Part of a small language model's weights.
Size: 13 layers, width 192, 3 heads of 64, MLP 768 tanh GELU, vocabulary 29803.
Architecture: LayerNorm before each block, biases, tied embeddings, normalized queries and keys, capped logits.
Training: a variant of Muon for these matrices, 423M tokens, 6461 steps.
Each number is 500 + 50 x the weight over its row's rms, rounded and kept within 0 to 999. Layers, rows and columns count from 0. Numbers have three digits each. The size before them is the row's rms in percent of the matrix's.

# layer 9 MLP down (transposed), 768x192, rms 0.0426, rows 102-138, columns 0-191
098:445516491472432485481461540471572585553600498464451479521447480564443454510486471574564547497524435539517470529463567532549374496465449508551539554558586653488585379489453476573465467519451580434528557502502524440566498531605502507507517467544555455565525538562466468435488459495413512504560476562504512476508441459524552572418546527435450464448459520476506462513516542485442419440484381440410567516459524552481411499530517485438456552476458562533477484518429457503514515509583491512510464451431404496421435513564461451569450493416482630454498464461551423496447475527527523477
089:519419464463420510488373595499449499594490436540497454422450566513554529503427611532443494489501425463532466458512471485598498390472450396480513498483496493535547499443499554557515575488582545421528475398452465518553543531463429533462407515576432527490443523578474499480557585553584496465488528575512431481471516467420548550524605491451425520538436559482477548500529501567513506444535526435548467465444506517583471456477538517488525588536496518491516509546542453494501490490528465402486521501522507589500457514584521475364562529390507503411537577592560553496488525534531425473
094:561388545516524461438526556474568467441457479504407508431431510452496525510454476515336387531411484529563640470539548548489563500547543538470535520524501473519455526527588502431495616525539435561505494517534525474498596501447484418520521511427504504404510489553457540441553512458506510525486477544521490446587611562578522491580457522553428475521516563540573400504487452475473505504485502516457467402496593584539538493535593442461559505549493558511546513519507469445517480472438412545496540505539492415428457542400496546520477470449513468490454399506544379552540515495475484515
098:447500477577519552568547566536531477513426582597491480464412536543425489465494540496513566507501451549423500509537532552494489470614534607510523474449550291378456455452571510453490540536519501565455403560546510381523514487465546476473517482448457529529577496470514513560532481451450495434599503513490451545471505446466494516583581544462526456437517493580532411537550544495492483555580408442428465509509494411492488502461463566505443515519525523476518471523537588511498538550484563410508459532577443469492544509450478543440532466556446532483590455449457422470506501565564537416
117:448552603487437477513470486453562443500544542483480502460478424555443476458579480545546440461521523505535598521545483455612513483460514469563461479496444374567509522470520476523484548423523519423486559410487433501533561651516577480400489501490488563513515504495495554593424419455494455548509422473489540470420536484480484575518468540466501465478545506457557500471537496436434456501444458608461582477549495496453560522461446505457588511476478518403555462477511610525555516515472474536438445374558532437481460547471480408511544409515563449587439454547420588485528439573506535471
114:593464527470483507546506558520516505554557503515443465434552557536491378448582530556506506476487511483589594595466441538376433535459497464562541555487506496535551432499483463576392534540533512521493506487581582440493401527603452502538492468488485478531498414504526462563425456474579474511469516586517543530637494483487434476581471396471565485504555522508509529474512409538440498612552501493483458519535442434487513478444576485557426529424493570551454548452444546450467407504418473435526447506469584497584534553487457496428485448564524507454417502464511498557453434524519552434
107:562482415587461485470523436444554469531370499531576457534511501501498483571480470576555476473449426490562515539421456522424481545495546491478513468423522316474538471436452535515542508366530469481520466473459564567497572570455485511527443462488496494564465514602554526565456445454474435536525493545488527436494566513451488446491418581483468571473580590551480441516478458518541471605460485540502557493487513521488494546569517458500400577515478510446427492454400478477515424530512398550408456399475446509533500507458460545479506459657530550542478478518448501584468504505469518511
105:475521540549449574585435562496466398595478480543463523445481507445504528558482620564383467450536513452401456450440465442465439563529585518561541454438520578540450518541476512453503566465567430570526560547409566494472574481517500533456518378604490572578507517555528472531470453531501533538501454566394470494534546517513454485469493530485512451487427488403536544434496554515477588476545571559531397491424514501459440525485464481473406472535566544518506579527546570540480418466449479523491472452481474458505560536436552467466446508490533425444463523421520545503371491536449468522
085:426482413487575485423514535503521515488577541511462584473520516408452390539478543511457499496404513496494530526589526452468513503484463514558586467506456287527507424566506365405575504446463521567515415536518517479453509472489572501538504472424493499579545486423535393525510522494427566574519453514623476441529487538481563457499486486454492413555423532467507454543403641547468527480428494560545495516592482493487485469461484507515582498464573496426529472454483534526448506564513472470453482493567564483512455435506506465524511477505497519575484544468601464550574508475538525477
095:414538384547429545539527396504574577405562514527583458485565531538485509584488583558418382487518549508466538429527584418491483447622539504500493477469545454579508534453524430475529487486453380570473450505463442527446538481534524515514501466493523545470460463494410501541541485567537528508523528549452537565542548496442545510514471444524536439440443457555494514507478514506586369604510444557572524483573473495564558387426557561518543472541451512510498493485524563483453528568529406480520545509516503535444460487488548457458512503438544576562484516483640504447509479542445494577
110:478560526482515559431385455512463554479482462479523451492481395427485492457532607509483490549552516453411457476437542444498499504545390454519413459493492615499525530510384494527511505508507469508542513501534521497473492514571516511484639538626458543477488475406499453465474453490475532468471558448456555579421521529447499533495450500553456569477614514525506492507509493443434485503526521576580491521531544442569441550439515547537519551520480368576507605473504577550564533564464517459540517463501486413591483556522485565534532522375514485626502539378529535539494459469448476578
102:512471528446486496495486493422519513516585480458539503417496608602509496440504497464533604428482484597419613477530554460446488483546448603482445356462445382509550460473435445465452464418496464490464514581509540574502550486503552569528466472457538493535508586576476518475530596510467498465447503464541426473457546471533567588450445574568551531480470434547548469506494524474602506572463531493420497539522457443533473551531603454533455510460446518511489468485491464587429475520609473544501416458515534475496540497502470441376552440433484525565490561409513512515582449522515509445
098:460542485496512582392525503466615553469563430512511521459581538529511528500565438478534536504448491510514563396501419569536479485538427495567447634470469504463486489460505532541462513480434442551484555483535533596499514529471518528445484491537465581566574534474517441585487526460524470513449438492451472495525446531571456605528499486655507440457514430470450433548516436471550475531498509368504530501491448439495441575499493428457496589426525554555556510487457497573429549443586430456517517561481452448516524480465513537557491415579395525538491486509476515557464565483578475647
092:511518550466538467520514552486453484566469545464536525581515478538419592428492512449429538526487526518435490515434453587478517497577510411409498543633403509567448462489553508473463479401640527534395506522421577459475509387503483482561485572483551545468589430536499496454555493507472471479560513450499417551447400450460579503561473520504494458484562513548490473517564407562469368426547475491450451486551504549605397519453473538562567524493438471493433468528493421468490500512559512450507535524521461405555505522513510535494518476468554458510471489510543454580581498482592518422
116:488517481545558533524522563534474520544451523470525429469520494413504432502484565488542564496556475469438544511534503567512499505457469526493429533465503628520483438458533555519394437440526511557509474543533485558546516452426394446535488434529442563420520534476481539565479534475536477607574512462383594488528466517567603396511469530485457577516488427531504483441495554530612409609523467486459475493540483517519546530503530470500573505420555481427504469408451460474498518523452459506463405324457361536541523490536432514461504472421499501534480491544471565576474503613485550523
112:528481589505521476494549465438493483615502482543496511530502502513478484558553472395544519486375594477547513532485473474442501575423580463617511568547384541422512437467566576488516477541491455587410518487470404498529463561470522485452497572514492504470439516535496471540458467449510593427502468433442474538407477547539408496475453425460487455426424569542590566504508445512572509499506542552510494531403511443545425546426545548485485402589466493465542541474497540501446408512476601542625565519571484453505512505477484531505582553571537558505497481507514522482553539458481470602
106:426533417571525445605498464485512452554507460470400501498547458545542511528593527475546523472539512513431526587584524431493416427487440515457489546410475536523519608442459445477494480529514508569608515483515506496550479552409534539473609546477468395568490530542429515470466435561559436547477559419439541443476571488553426455488440475476533582533537520559472467564493497465506475524457562470469528497539389595499548530582515535496437524462464579514497541504443466548436571497477552513505498576389486444463481410488543448482412548485624566502469461435563493543498441436526509437
107:586577530506526509463441558502489606491499406546440433560476501522505505494488480544612554466520451502479456503568538478588510421552527429480487539446554635545597550503474461497547526525421504489491445514533496475443473465425510577545452488413514357496486481506597462489473490481506509495563450576480542553496538486514527476577524575600437468515454547548432394542495354509588500507519544475476528433495558543445520514492519479489357455494374494505469498578415528414551580535546462454534531560501456485473494500436562510505420472531494463530515480456502529467518391483523463423
086:547531521492492475558586515562414523488494504555563481520492529559451475479527429532560493511491567451534422530516515507455548460525462443412506494572487663491535521488454436546431410672460450578458395552510469426559523496588510523506574473526500515582444369535485467391589596532461557523442531477491463542445500542587472498417524502471556488519498524509553417519436516550488450492511524413462450544499433415586553372466445527465546512489546472534444573505513451539496516564510467527461520485511544493551523560523505505473496448420483461510395501443527459441493443470483434535
110:434508510426515504391556544426595477438419525456488464498517483432508533476461454527502501504530450512409553480534539575507519529476410443609508422524612490583488503502519502516504477530447517427464485462413511486469489476499475484543486506525502460572497529514596482542502466510566595402524435535532513512499484529490535574588536520504443509597542575426540523406426558468536560533480490577457492536524507446467495484432424494522413431554535512427391518553587503593541578512446441495527465549495504437474426531485541461536620401525450458420566546451463601482402504472498502401
101:529577509532509496484479570463478493495490585448440519559425589522537448563478557409408525504498513553548493571553510454520519521489512450538626523535527563412495501444455540506514540484434419581512488539554506504475511526633451578497520569587457511460490441490496389418435505508564544556494503561453433546461466534438573555428492511580506511472538496368426511485464590580498425390490484501454509582549500476551525581497461467467506574523424501550513468538500530495492518471556556512602477449533449418576471523559491528512571581409437492516524537483423498451475415578448458546
130:492510461475562600514459489540567480487481459497507458522586555526521433495559487503436453482450438544451410545528562512465522429461392498529508491542398526543446594471462540520539460511554453417435504513504503522462478456464507478444527539435478425495526547534480477555408397627486412477455533535488539552508384445343494440565511432510544491461474480492527510520455555540436537481494574532563495567583455493490544546564537557468480511460492524590478469488484518566481477533578428578566467430449542473517520571401560504575522416380506511496409508554513488508480548531425566606
100:442592547409422456504520596521420517473531543482500496487541502547522537516445430482380478534531461480470468533446531447530465535523556485487551502545582338483486573492529446447529508527471483537453546470472485452424505480437473491471561565582474494418541545461494558469414502563536519495505519532559527411456397506514480547486517497382460454518507464460480455566556588571428446466517597436424533482479439529564420503488434534557498551499460450478539421485476527524462510500451456505553525409469570484485456467634637434551521515525496495417474519418488482460532599512537525388
096:477514523418539517365469441559563469425483580486434432563555438538516412467446519521468504488579541510458459522522485501443614430550512436466427558467596486470483439490543495465527533423520505488493522603519563503494482478548444418519496395488496569466563444560463477537552404534531513486471444508443486487602483496513583498573592553563483519408547500498561512511442513487469440461504488523479531487498551489494520472562550458468472463618485480526448570484502523494551566430554493395489524477480536501485464492572560460392493424522464575441365498484636419594510512561497462524
090:531627473548545477482522542552499605507498540440428535560473576539537560491483462495486501451492455477458526490512505481508504435499556314498565432622411501411512532431413440474557501495479458598533570381578555510414489429478433482523604470503472555463562489435440603485589581473489524525537522574539455556443494454520491573532523497581540512526484575522533402533393493497474523474538442449498491520426512479446457457514490572483480495528533438574537490513557454515505458442463489470454448500414575529504452468532505454408480513505488526539543507441534471533411476421461538543
094:481561493440406536496502525512516493433487513430567422484545479450555531560457455417550475472479474461379500480469486472503562465443445422520508563572466579539551442522534462495471455512548480508503515549564465447536491497511517448490494365514589520515504533500421456500547494468548462464533483539465530509552556567532426554447562462503508572392571533526616522489538429481555420561605484510563527510577552484519560512564543468573439475578445537498400573433538478527455513517533334496567484493475425470494499519500489525526454478311532533528437493419513467469482532414521505429
117:516390504384492505433481498495444499528516443500437547420525494518400549413546487554527513526441499452599536534513457504575441506514502553518416484502562737573490557553466536498498507476450605494584539542461424389554532505544460496567554496546532561518488432504454490487571482533484538537451547564495482458491592435432598424533534473500532485536420453531499459496507502589558428474518578510506544495475500516487586469422534478508490450484489536391540480469523486526507433519449553405451533532512511549560484554518483544505483437380568459434507454495454489484483552442502511569
096:504480447576488470460472505396446480490473519491453491481562405550524504453569528448524513538474564487496399527550511466519538512529616422502417535519649388518552439585507444462404489477558529476506613599548467421536538512474459547516506505531431406497408454505500553475572500537516516560543528470497466504522486488501459558614418529481498565520413448545391518528514527424524460426473487567460534475465474507485471525466461517495515509532484566454555494518566560528434405517452501512425511452544511559529503539470541544577586425573554494602493500475453503494455491344546449557
111:457461549483538483563564476516491441407517475464399578501490498447405488628491564493534496483544386512469489562470462438540489473509496505555495460453587526522553546529575449471500564509506525559541591370469542504494437626417489531466474466509504588520459460513532513505412374542497490514447494608513499513531503472459510384432480551533411512520452520486541452353502538555491483484414449468517454475480480486560522556521497573540476424477537574499462455615484574474460518522565518565525477576478504533464493579517514532452517510508427531479489456474514438485576579565386414515
083:530434521551506494449565527568531468491458562492556496506525575587518452445480525626485553484513599481513480476537432587597501566602491581438516438500616493454528530444501417584430568460496512506504454489461496499538511580355443488566447526529502476559491484536491469568538551569495454482532480544532353470519509566604446526495545552488525461557494507547497512485499575471513420484478513465527436425547425498498574463505496483489457472563509501538396451563466535517515354501586587490501592513565412521516597526575424438455515519507423485492526526476519477524411514489497499520
124:440478563517562617489373476533508430523516403465435478563515400540416472470523591470431444444490576419514460478503470419542547503461504522598497450555457603507523463559499539487515443463414495430447484568522577493437508478551519498513438452408448536460540505465472399519420452506476565533431451565452511495537481560496531423545534480536495544527421597533557507529468485501536492577429387557613430565550541487561477513521563486452469485411466488584502429505518478520472497444407499456463498489576534490561490581514480488496483484491522419540572500535479585538477551507464579564
102:472477409495599542449557592557506491392520461423539542577388493380471455478500439498409454484555437486498570468521481548493587435539473502479474672483507510530553435519496545517520464603531563554489486554497465469523552510407561541548516463464551549568492447514508545566510518532446511537515450492506485538410595471556479537457492453538551471511493466469541525517515518480586541454530601556456524456484449426449517411485546535491405496472590579469448433508513498454588511531522529496473497520464503514565417523465513490561523561621547429474492471486453527494416380483502422442
098:560440612544487485485575499467429482472435525652525506476504461574522545484526488445505487519519611502459471442431496526469558554515516415491443473586516502447479461496506584592580508468485496557552456495524554402517485447450468463500537450465505570406448504582556445508521418449524479498490576492431525551475441488579480535441528521516573521477467484415476398472488490532416483493534475487517473443469463511482475553527577546527549517582497597478590471412480438413529632530467481489478495519544499442499564558530454518646513501405501519449564435543418473445489526581472587429
106:527507474564516537575534519508481527540531538457465545434470449536501434470551523489483475513514517453565426499524482468494526447506530489461561525582503406518433459503432426443465485535531518465525464596421516481523495522582536424523604511439420494430429494526437563518487607463452499562507422477427502425475393483554496473421463451389482472466477532504536482506619543490558575512474469557459504485436542584485606429427514517504478520483553492528569535429545547470449371535397431474447523447522482568512541435544451553458556477514466506435392608446430462496498558623511538441
092:504522577458599618502457434514495640442448478604361438553515487544498529480542524548522566501522450447568506504491494488450548490526526444494501448439480449557548466445441427526499614541496480479474530599496553499458514422483488529449586594449439598510446556487398570467452490515501463519423542451481498506515529494483490552500521499512405458446473488500563509549575486439560533605567471568418409578414574491532454468424552490491459485531533457542480457487400462556477552471530519510468538493504471533452499519522545532532402474612499446488498486509525566491444479629570510506
098:503491673521398465576482491496463485549506484605525427525500508537448409576523591558532425494537487520496468485413484541505524612472544504542559533443418524553546495493452586536442467549423467543574493394506462474479402497466449450541591410517569515482540586424507490504421471504538509485486485435489515542532544553469444496422433479562556543528539490529535472475522466436463525531491534477460535403458552476430378443464524508469458538476513548545486519583478443504546480524546450453459537547436491467562535518516468527446482587479500539507507519326533577488394536521573522476
096:453542492497482457518538401473539499565529537467590510530479515570574514450508446411411565444457530477523524479538522537468505465549521459499364505482414504518484518486580425453487479612538536568537411470481434467570487500552470480496493484490423436492382409558478456439464544489559555583554408504468563503498483412523526514528598482441547546474434542476486559500555504589502506612531559375452540480443517531490459436475497516468557428476502499513532531556557556516419469562466487599570514552572483551447476504475513587554521495654505594495430434468478481488500465479468467431
# layer 9 MLP up, 768x192, rms 0.152, rows 103-138, columns 0-191
090:466568475512543521495604428531567598435422470548466538489559479466423477515560472531477514498477495518425479472513397547524500554510535594553496469470516480432493529512474335557519478509521489522482456518533490403527473455586511564448417431450554482554542478360472524461408408470415501526522565499445586521562479516464601471486461456535480471465574446526515529605545406578484450506553416522537522477552515483441558564548541519560451468511543394457428462467482430461504489435520579556507502483540505507417480460488390504537445583543500572604500503497465506482467532439461482546
098:456490547450514522481449438474550541478495577543556525571486525472522460500434481409520508512566514475502525573461467481415489446493519522493478534458487704444484488515460545653593433520540484493463523519476479534509469452461654559462481578519444466538503457539585492485561464455505578527510452497493450388570597437433505554556521470541551506501483475455451463474558547480483474505573501499539497447438555526457477482511457506448556535556541585545618479451481567534483530484363482479580456538511505509427642445517532408520538491487492501511568521525591491570544499533562448454
092:569473481526457589562528520476544530542500468517432463513495487562443469541513526522493519494448532595451447521581499510504465486575568582560520549485447448526576516462546513413511543514552477489613557586604484529432566537538513540481489374453476581467597515447464548416518540547496504477481532530488544474449508538500455511526540477466540513562470548582582452562569580521447498497465546488552409629506498504562504507548465543465452464547543569501567447483460432512524497530467600459452533521458371651542396414536410543423572518556518534454459493420493511470477493548554542490
104:601527554468479614458598512446473494513504509454537495508490516457475553498470463515425413481472463513599400462457503532492413512569548430530478432486568511529515512559523563500550504468443460399480417511530586502493475522488474530444491518600563443594532590568520485484460453484428512554539532430556508454582407493506468534519494469463523479526550551499592499457604447488542463514519629609423521528404536503616529456516485533507474443504457516479527532515512500434411522456516527467413476475429525522533414488445530572472473470437457559418543531448541539459424454453540633444
108:534477559593557489507551458487555404550431509614432547611460455461481517561537545561412591612458564513547428480452534586541491476452542380420390496629473609521535560563491536467474525507486533588483455428469466497486503490553550502588504431505516517467534457520544520591493466486487499470468492537600420479503485467444515540532458548494484455502512515564471526441466470486512459479509408571427481536484493514467452448414560547440528457481519570504529469534386580549491475529534441480416481505501504576448558514558485491467508602497467486610525460428456502489447473561563505525
114:617560534561593569560408524516497504563489562454467484543484575486567548525460494462500507477511553539571484437472491528528480468543448483528463539538621412511590516535576492541539541438559506445412581537595500510523474481532464473458533526544556450686562446565518425482568474551467451515521479557531466532619500468571545510442485426545543534548542449390501488581396520479501430478523533451463503505544483482594419511464568488509586483477461527469541517526528486480477523434484551578454549563403467610467527440475523513479435545520539534503463545540538586445551524484481538535
099:548538530471554634563490563524485517496456578523472420554511489514474441480498516496458504472514563571453499509469554451474508464545518487521562400540467487565546497530456512570480516487475434518428425529525291580485422534535507389371471443469579576464543497513415496483388523497481447521539518427571514519533539490434587591484543507507488468497556516544483470500600481548516477486447561449503488557575461474474600485562529504531542479515500505520536527529409418573472597492459569430455475502535487577532480515505518554587494504499411519602483537481501462405541512532576450424
085:467451453552439537451490487505532507491497580522526546473530478520547496422570512512595538506480455416458546429516534481467475463553536522434508524519616405482482522418416563545531519439429466571462548415431479527542531461500477516459468501500461429457470463588510510534492472511572550458477481508485477368451456554517510564479524539494484510472524547530424517430544340523481422416514426412511633480477526582436447519526579537487596517504344556473555586471552502546486546489540535553516530486476489471430470515509499519429584411498569550523562512484439460466526407463471564587
093:535525499504474564480504551483549501514414471484560488550449584485410401562534522489522530523456469547529461505526436533519539475567541562552488471488537436465443574547325553478463539508594537424565577570513473489483476475512560567547500520455491401498457627479492498445515508515472524533483439592492451507506415584534440446523530506402504533439493505591464549463560558459524601434474525480568479533422449586585458568456431490463516588388485574468605496471526511502574516471468552411433481464498406548583492467497515496520594496513452503471442459485413528487554530509529528472
106:496535484455463575531525485513439470492489525500520463436543551408433428543548462546478506516539512475597472514496516516498524472490530457606592514597600482488441527558562560449496405477522472453546486484479474422398504534513571490470506511454424445466481508456573494415524497484470537534460522515551565417488581517536495521466540458490501586581562465474442456549588503466572563492391363510409492403537557519485577557507464565464463522511519431516528527492564424400503497456525503406488538461575409428520408473423390483496496510483453472433559534522464492469406415532509414551
098:548591516497516466544541456485474496529440524557490475523511437509556495433454491550522473475433539424549512477447537518483525526475484478553531520538441472463533489497506388530534390469428405516573496502476575583611448542639614497436449466483494518512587550498570491453517514446480411528543605541549540482633472511549465436475573525556471576556542468396390479523445442603538477627527452463516523493505543558472557572507558441432527444519483421496491507525497445494507539585524482559566507475525508452408472540561459509577439530511521430524439544529441502473587485426527493484
090:586509408517554511535476497538451548560372590482571478501499521543525470455531519479541460507620564473422539542523581411529517493489519450486510391455567488497473520559452419549472449573472528506589420519457443443466482543527469467482493487434462506459414456503504471451451466571573461537499597497505533524454596429547533356496471464419506618586544538549611491510398521497499474460436497484507446546569630520544544469445492550527500448621487471488471484521459432514478444510463555512401548515481453577515500410507510517500457441513576530500462506465449517459485487515522480414
108:626525485481430601551429530450442501525457469480528516425421413600516536569455534442548471489484420438504438504573451541455480530490493468609505575541576508536510456478484534420469565445569533462518397556456512401450547485543589509469402574554513465577429528489568576518524553519589545488528572516460484514463473529556520452494555468473560533459552469503571576476536531601529501452548506438405495488461502436418524464463486468509455562601478585504424479459493408521526540481497612524581506456492537476431506434525493540523537496441538459482567466544546476498447453525605497493
107:489561502402495482569509424437459526506508559553453621477585560520489503503456499482407627575511415439552469561496508513526482508433543531496562542558505477537482528538479399382554441604596539507538439578506420535494398465469441458559425501495496509413429478497471485479470405481492485539502490503508560553558459571515543461528525523450462494422526566545472500445521483467556523552615441551604620450570489445514579472466550494542519516455505464474472421461468476507504463422544482582450439513490425541490447541456479516529538572417460384505502481490538484505405504498549466524
110:400516508393540545448520562574447515540511503487530402495480560522504487526569539457566569475499458526472516569529503497484526544542514565443532401464574501485593543534561523483527497566475527407541539470586462517531477473441498401500474468552546438473506507451476578490570591510477489513531479468561465512557482565508686463582478513496493428539495536439547456518455507589596490475562517549532500505497454507471633480494558457474495551382510511573445468491494549527420461536560498456535481552419483480528371582460527595521492502492456510541422427567468511537548514388405526456
105:477562496525449442498537421468547508513548461463556537528598491467519575452516498440579443513490446514590481572516515573479464476538527518518461476497438480486546565532460420496491516594499458465558467408514525487415558434463509607537549470533446459448391545519493473500524363474526511470478501468507544599578515444473419416442523498488456496494502500478517552532594508478474514503550492391572500428497624477495445548585527481556436559491469582482535557448445548484404491489502546469441556600424460502462467538590486523440385481434565613579551476566434487471479526415490541475
100:457470437426579518481432519516523516550521538515511569482539575462482472580505485469373559504474563508471543447459467516496450483484546513437489512426632503451494585449503524378517511492514424497471605488468512445564538546517486469495427546454468532583468504521521569474477561480565487446461397432455495484457531489447564497468514505485521413431516436564498561497430622519515524489439510547553473514458500420427447513487510516552576442412613498499589528545537433480458500470430565593513442472429472455468517435530555463535535558384577499532414498596540483572612533446539536500
099:585532596477467478527513507462452470558492545453452545475470570487555584380466549479453454481535452455496486527490503480471449492475511522501524445523538571523516523487535445439506469402545584455481461555452464465531432407470467542574534479588468452530470578547556540437506520564496416523511415493459582504579613559555545499477537433498535455477467484537472550630504489536521537451487417506441531476454448536461556461523462431431470470465409598470455472514560482530482478510444644533517559455497564480539622444472569542511419546382485536433529542552496418572583477587488520472
101:469509447459514511526442525562510550512535555475491452528502493533593523528608444503390492459549575564462415573516475555406451573448529422590506575545497484506435419461545474469487457509484517450542487493535508484450488434534640479464482480513544458496492522491542557484555501489635514409452453597485490512475466527526449409447620520542588520590442466524495538535519456526522595575558545502515463451494528461462569510463548443403465562586479518423428464605495456383479474555523418427520518495500592521564473459537502457502519480487542538410499524499562452521425532549461446544
098:524472518612487431548482455484544536512503523451544482558536474449520502620492537376416571500468497437445503417492480552545476435539588540490463608482538515463532492483506501576482553611489531497603469508460529503497458572437513581519481510535472434512497537446562529510574553523539557511517392530509489486419589461552589508445487501439562398576512469548482521528478482573450531568462481571471444509488485538428529515517520542470528548509510541504467506449550470518430507504523398334464570447399505568455407496499453569517488490472439607518506416540493538556470467459389572525
121:408544429480440635585557498494512472545435481464585469507454509542441487452570482536513564474455462549462548439560508476495502496476503461546491513498440497561559537481345490559487435473511477474562502521439518571507536468468496526456437444365478357443465435507493566544508399522465511484458581481478474586489527513524439408531552565536509412416391514484500507548552506528431473474586451428463542487558501559516526596514531472487585511520526518503487425509442401546526499434486489544540521468433525494470524525517476530511497480405565517535511498540562425354485521579421517563
094:522548586482528492542440532512514496524525338572527533455572510496545531555472470478527516519448476427528550483531578383471450516500543521495553414492461448510484501531311544567475495542517521481490470475501436468493527519501477449479406489567521486460482549517583524486531514560512480485493436573497389457616482537605519511569435488525507507566473551442454514417611465478482504597507470567449545519582451452496445445522447465523524454430501658556472522480477511494456501427474521471480478436480458548508451559484522501535487469512392518596542437559626433493522478560463437548
103:498472456587433415509472464518489546580494545568581588435490416429519549502590505442492656459486482502584478535428499469469392457508474479473501428457426574550520534546474484546476488562477585598537465535456474457580529561490517557525458531497501486531573512460596517541459470419433569432551496440405523501505513464435535466495482480463572468609567423634450545523519557614448547460472501548521457463554510485464451545494564490529496532543488501501547557546517484506417461481542488535548468465522499475522489583497455467506570548452578528500533476605535526466524596547413415516
100:456411515369461587579583447531546472541523482472618450459476501477483516517495438568425454458488509553505417446549517533505585555488530579518501427492581508576510513590504564436477480498518448556541417459595624407594458521522486490493477557468579509468474493485464528485508415495517436483421502579593501501435482475448447448448543524530394517387501507471434479416514471467533488589466498475579519472497586505488477517464626491558514483510466465494450471420523500450406414439563450490442471515401521602488496515526505516430459528480534462444582467482472515486474544450519498509
094:446571542581567549476463517430545495528452539549516565446447535506524515445441622509429490522562562482584448456478480468538434581529559572490510429599622460436430621439504587488539522420492510533538523550568529563489549477511514545497461566442461505578568511420440561533506535549465500499491490573507592526463455512375512532443467535476527481522475505546404533517402536511446514491508531422515569486574475633511472493567467579456457459440489391549630459537485549499529525481473468517472447488541440550492512464541468550505415523532588498566488525473466503552507500497451537561
104:464540412463495550530409441499496491485416500609577503434531516463562495530395518432491482429493452486458413504548489565414485575539493526529441578457441519475405479610530458458586489545436462511486499496532480533517490449534502434575448533534536490579461513466463517414415482454507533516460448442437504451557453548455492497557476468504534452472479512416442552576469518468523529587529526520505594655578521490392511463486445443408567551514515550506509530515521528494486567488460506575525364475430570493437508468462490465534480582489492546513452596534509501526461534587441372532
095:505355511550503514598439524521587473483469448495537443564514514467484516453556464491420452509443512511542524541527388540471469532539561546510500466452493544457587399521534464493562463555472514368575488449547528445426472465501471521547476495542395414512489569466470487522484488545456468548577422497554456545536504577489572519479501513589483516512517498529423521541414409597527472548541529463415476535507542499521583505517419503489559468504515546589450470475451517490578551422580540409505440518508555546490501525458436512424613514572449581459523524378597531533519532492597460555
107:455575507479489506617475566575520504566452465583398568489514473514498477494519550507520484534532450508505565535545481544542415451470445467444471557501660468533472485574528414496538410518538482543491463493407468484520450497448562545486502474465469462493551448471461530637542484488582487504523479426434490446514572456489518483477543545547397409534543509493586645478462471587528486488496464474532437540544434462489428442464495500527519488519444545483522505497470524414530574538545457477572522629475525553399511491518459477511594473519460541470537371397610468499504494572543547434
100:467488522542485517478571490477505438537576491444553490520570536435513500570544578564418530516585548500562491438398554519523472411456452454533493526501497480477552519493491518444477614478535454462544555601448480499473544593523545436467483426519473522572420420552514578487517538512565355443482478542449516508518556490464693360490447521579509470451424434465488558490497454475497526482611515456460536445495500507528514466435528490548582488501484431558610412471439484558515545484467491474443467473533529487492473518485526485523480490449517579634480514492436398556479518416497505502
114:483438505450561564544521483558503536611467436479569507525473542508434491438562549478535479505558529528417497484599608528537437523464550563555464427485451455389509365546487465472445464441541502469469481505472435539491476477488496510494606525462408606567566555626450559433511485469521470520618568486502431584507427417437583416488513446474502455507495450516534473510481553433357488441504495553571564549521497485519466419527541546528446504480525531501519461554492612515462529478568520515494499526401507407592455478474505529505551498508507530485534518486572535480565538415495484433
100:502546473457445483453499467482410541581468549467475503452472434459462551485458540496484558425483480414428514518489477499517485634469461520456402483595509608501476499622532549507491464574486586550475478498505510523487530493502532511512448481554470457521504419430500457484526515440538468471528524548498469488557445482542524544542484540480359518492444456528519476600538431420449560470464433577506534614529536518439408501477479652452516489597481468494393447442451576502467460480363508496615537465414537549513552505500540449515553478484574607539403437503538494509515481553552546517
105:514429474506522571414418449554508665571503524434557456492562587487525444551475472472567457515501452598446579550500499558589544521557476572437464555544558487516564547505443560490392469572508468440443443459475459503504435541525484510555495457530518395480516477555420580525404544428434488533488487530502511562458622473463541440463530549468440514526521592557528520518575522506516516511478515516470463494467482584553410500529463499452486440447498500435496481519507469559498455471507516549463454466500505502439525540468615526529396536511575540450433540442552425557480411353485532488
098:475430394483544459458443559520512503489578520437474569546447474543515510529562575489477566499485536614512458542488487562464472556426524435563508432518582431452486511516441516439449479439405510485547447447537379516584478489496518519518480526472468449590491558504458515456432447519490475477512526483487427517501526555478471485444487561527430537513436494529511489464469536573530561428499513535538549540465579504467519430566541479560434513567521485460500583427425627488528515498509439488474473545444570445407519521459483395461414607475505510556419441506506437522453527408659395595
094:528536492549558423484430562532434436481380478457521593564425508548492493537576502513513539492444414489532433532525409435521611520456468466450522504479459480456558462510511523566570484562559501515531435448477502499397466602543483415523535418546511462487486504615510486540600536514610545625534451592601457557539436562448542594529475553448521422571511530522535551500530478483423551525469562493456503456516521642545474501470574478508504465459474476459483489443466529463504486528516510503401555583539563474490482570495528485466478591536613499548506438433445463475504519454540504505
103:441414480424482556490450532490453450576544508482536430432490470505449566511483596495497477445570493422547447453577549517479577515539524458499463437490526482563496500379492443545507516378512442517516456570504553459394523461518467463524519475455447520516553420506520415438519365493495559551554439575506540506497541449573475446478513494465435448469384488510481442539453484457513506573586495514497517501557473474461385510580472490516489492465478469499487528589455416424570541474521456450445483440550476457499544542532469470477482456289434512518525444534568454447460398519495561560
091:484572460533477512514520555522539547445564512533457498467636520454463493502506612537563480401478505518490506467503472498475475498539572558529573514504506406443548470528439500521476556468411475474562602543434558491498525534550526472538523481418507580624543515440542558560516408511501557483479506525575410483469509518450466531548351496513429526534567517519544487501482480438415604457533442530525493464499521517540515608586467501531505508436448538522538532508561474504588515540549537485450478545477442493407471465460534449348503459545577425536567571568555562492559450540407460607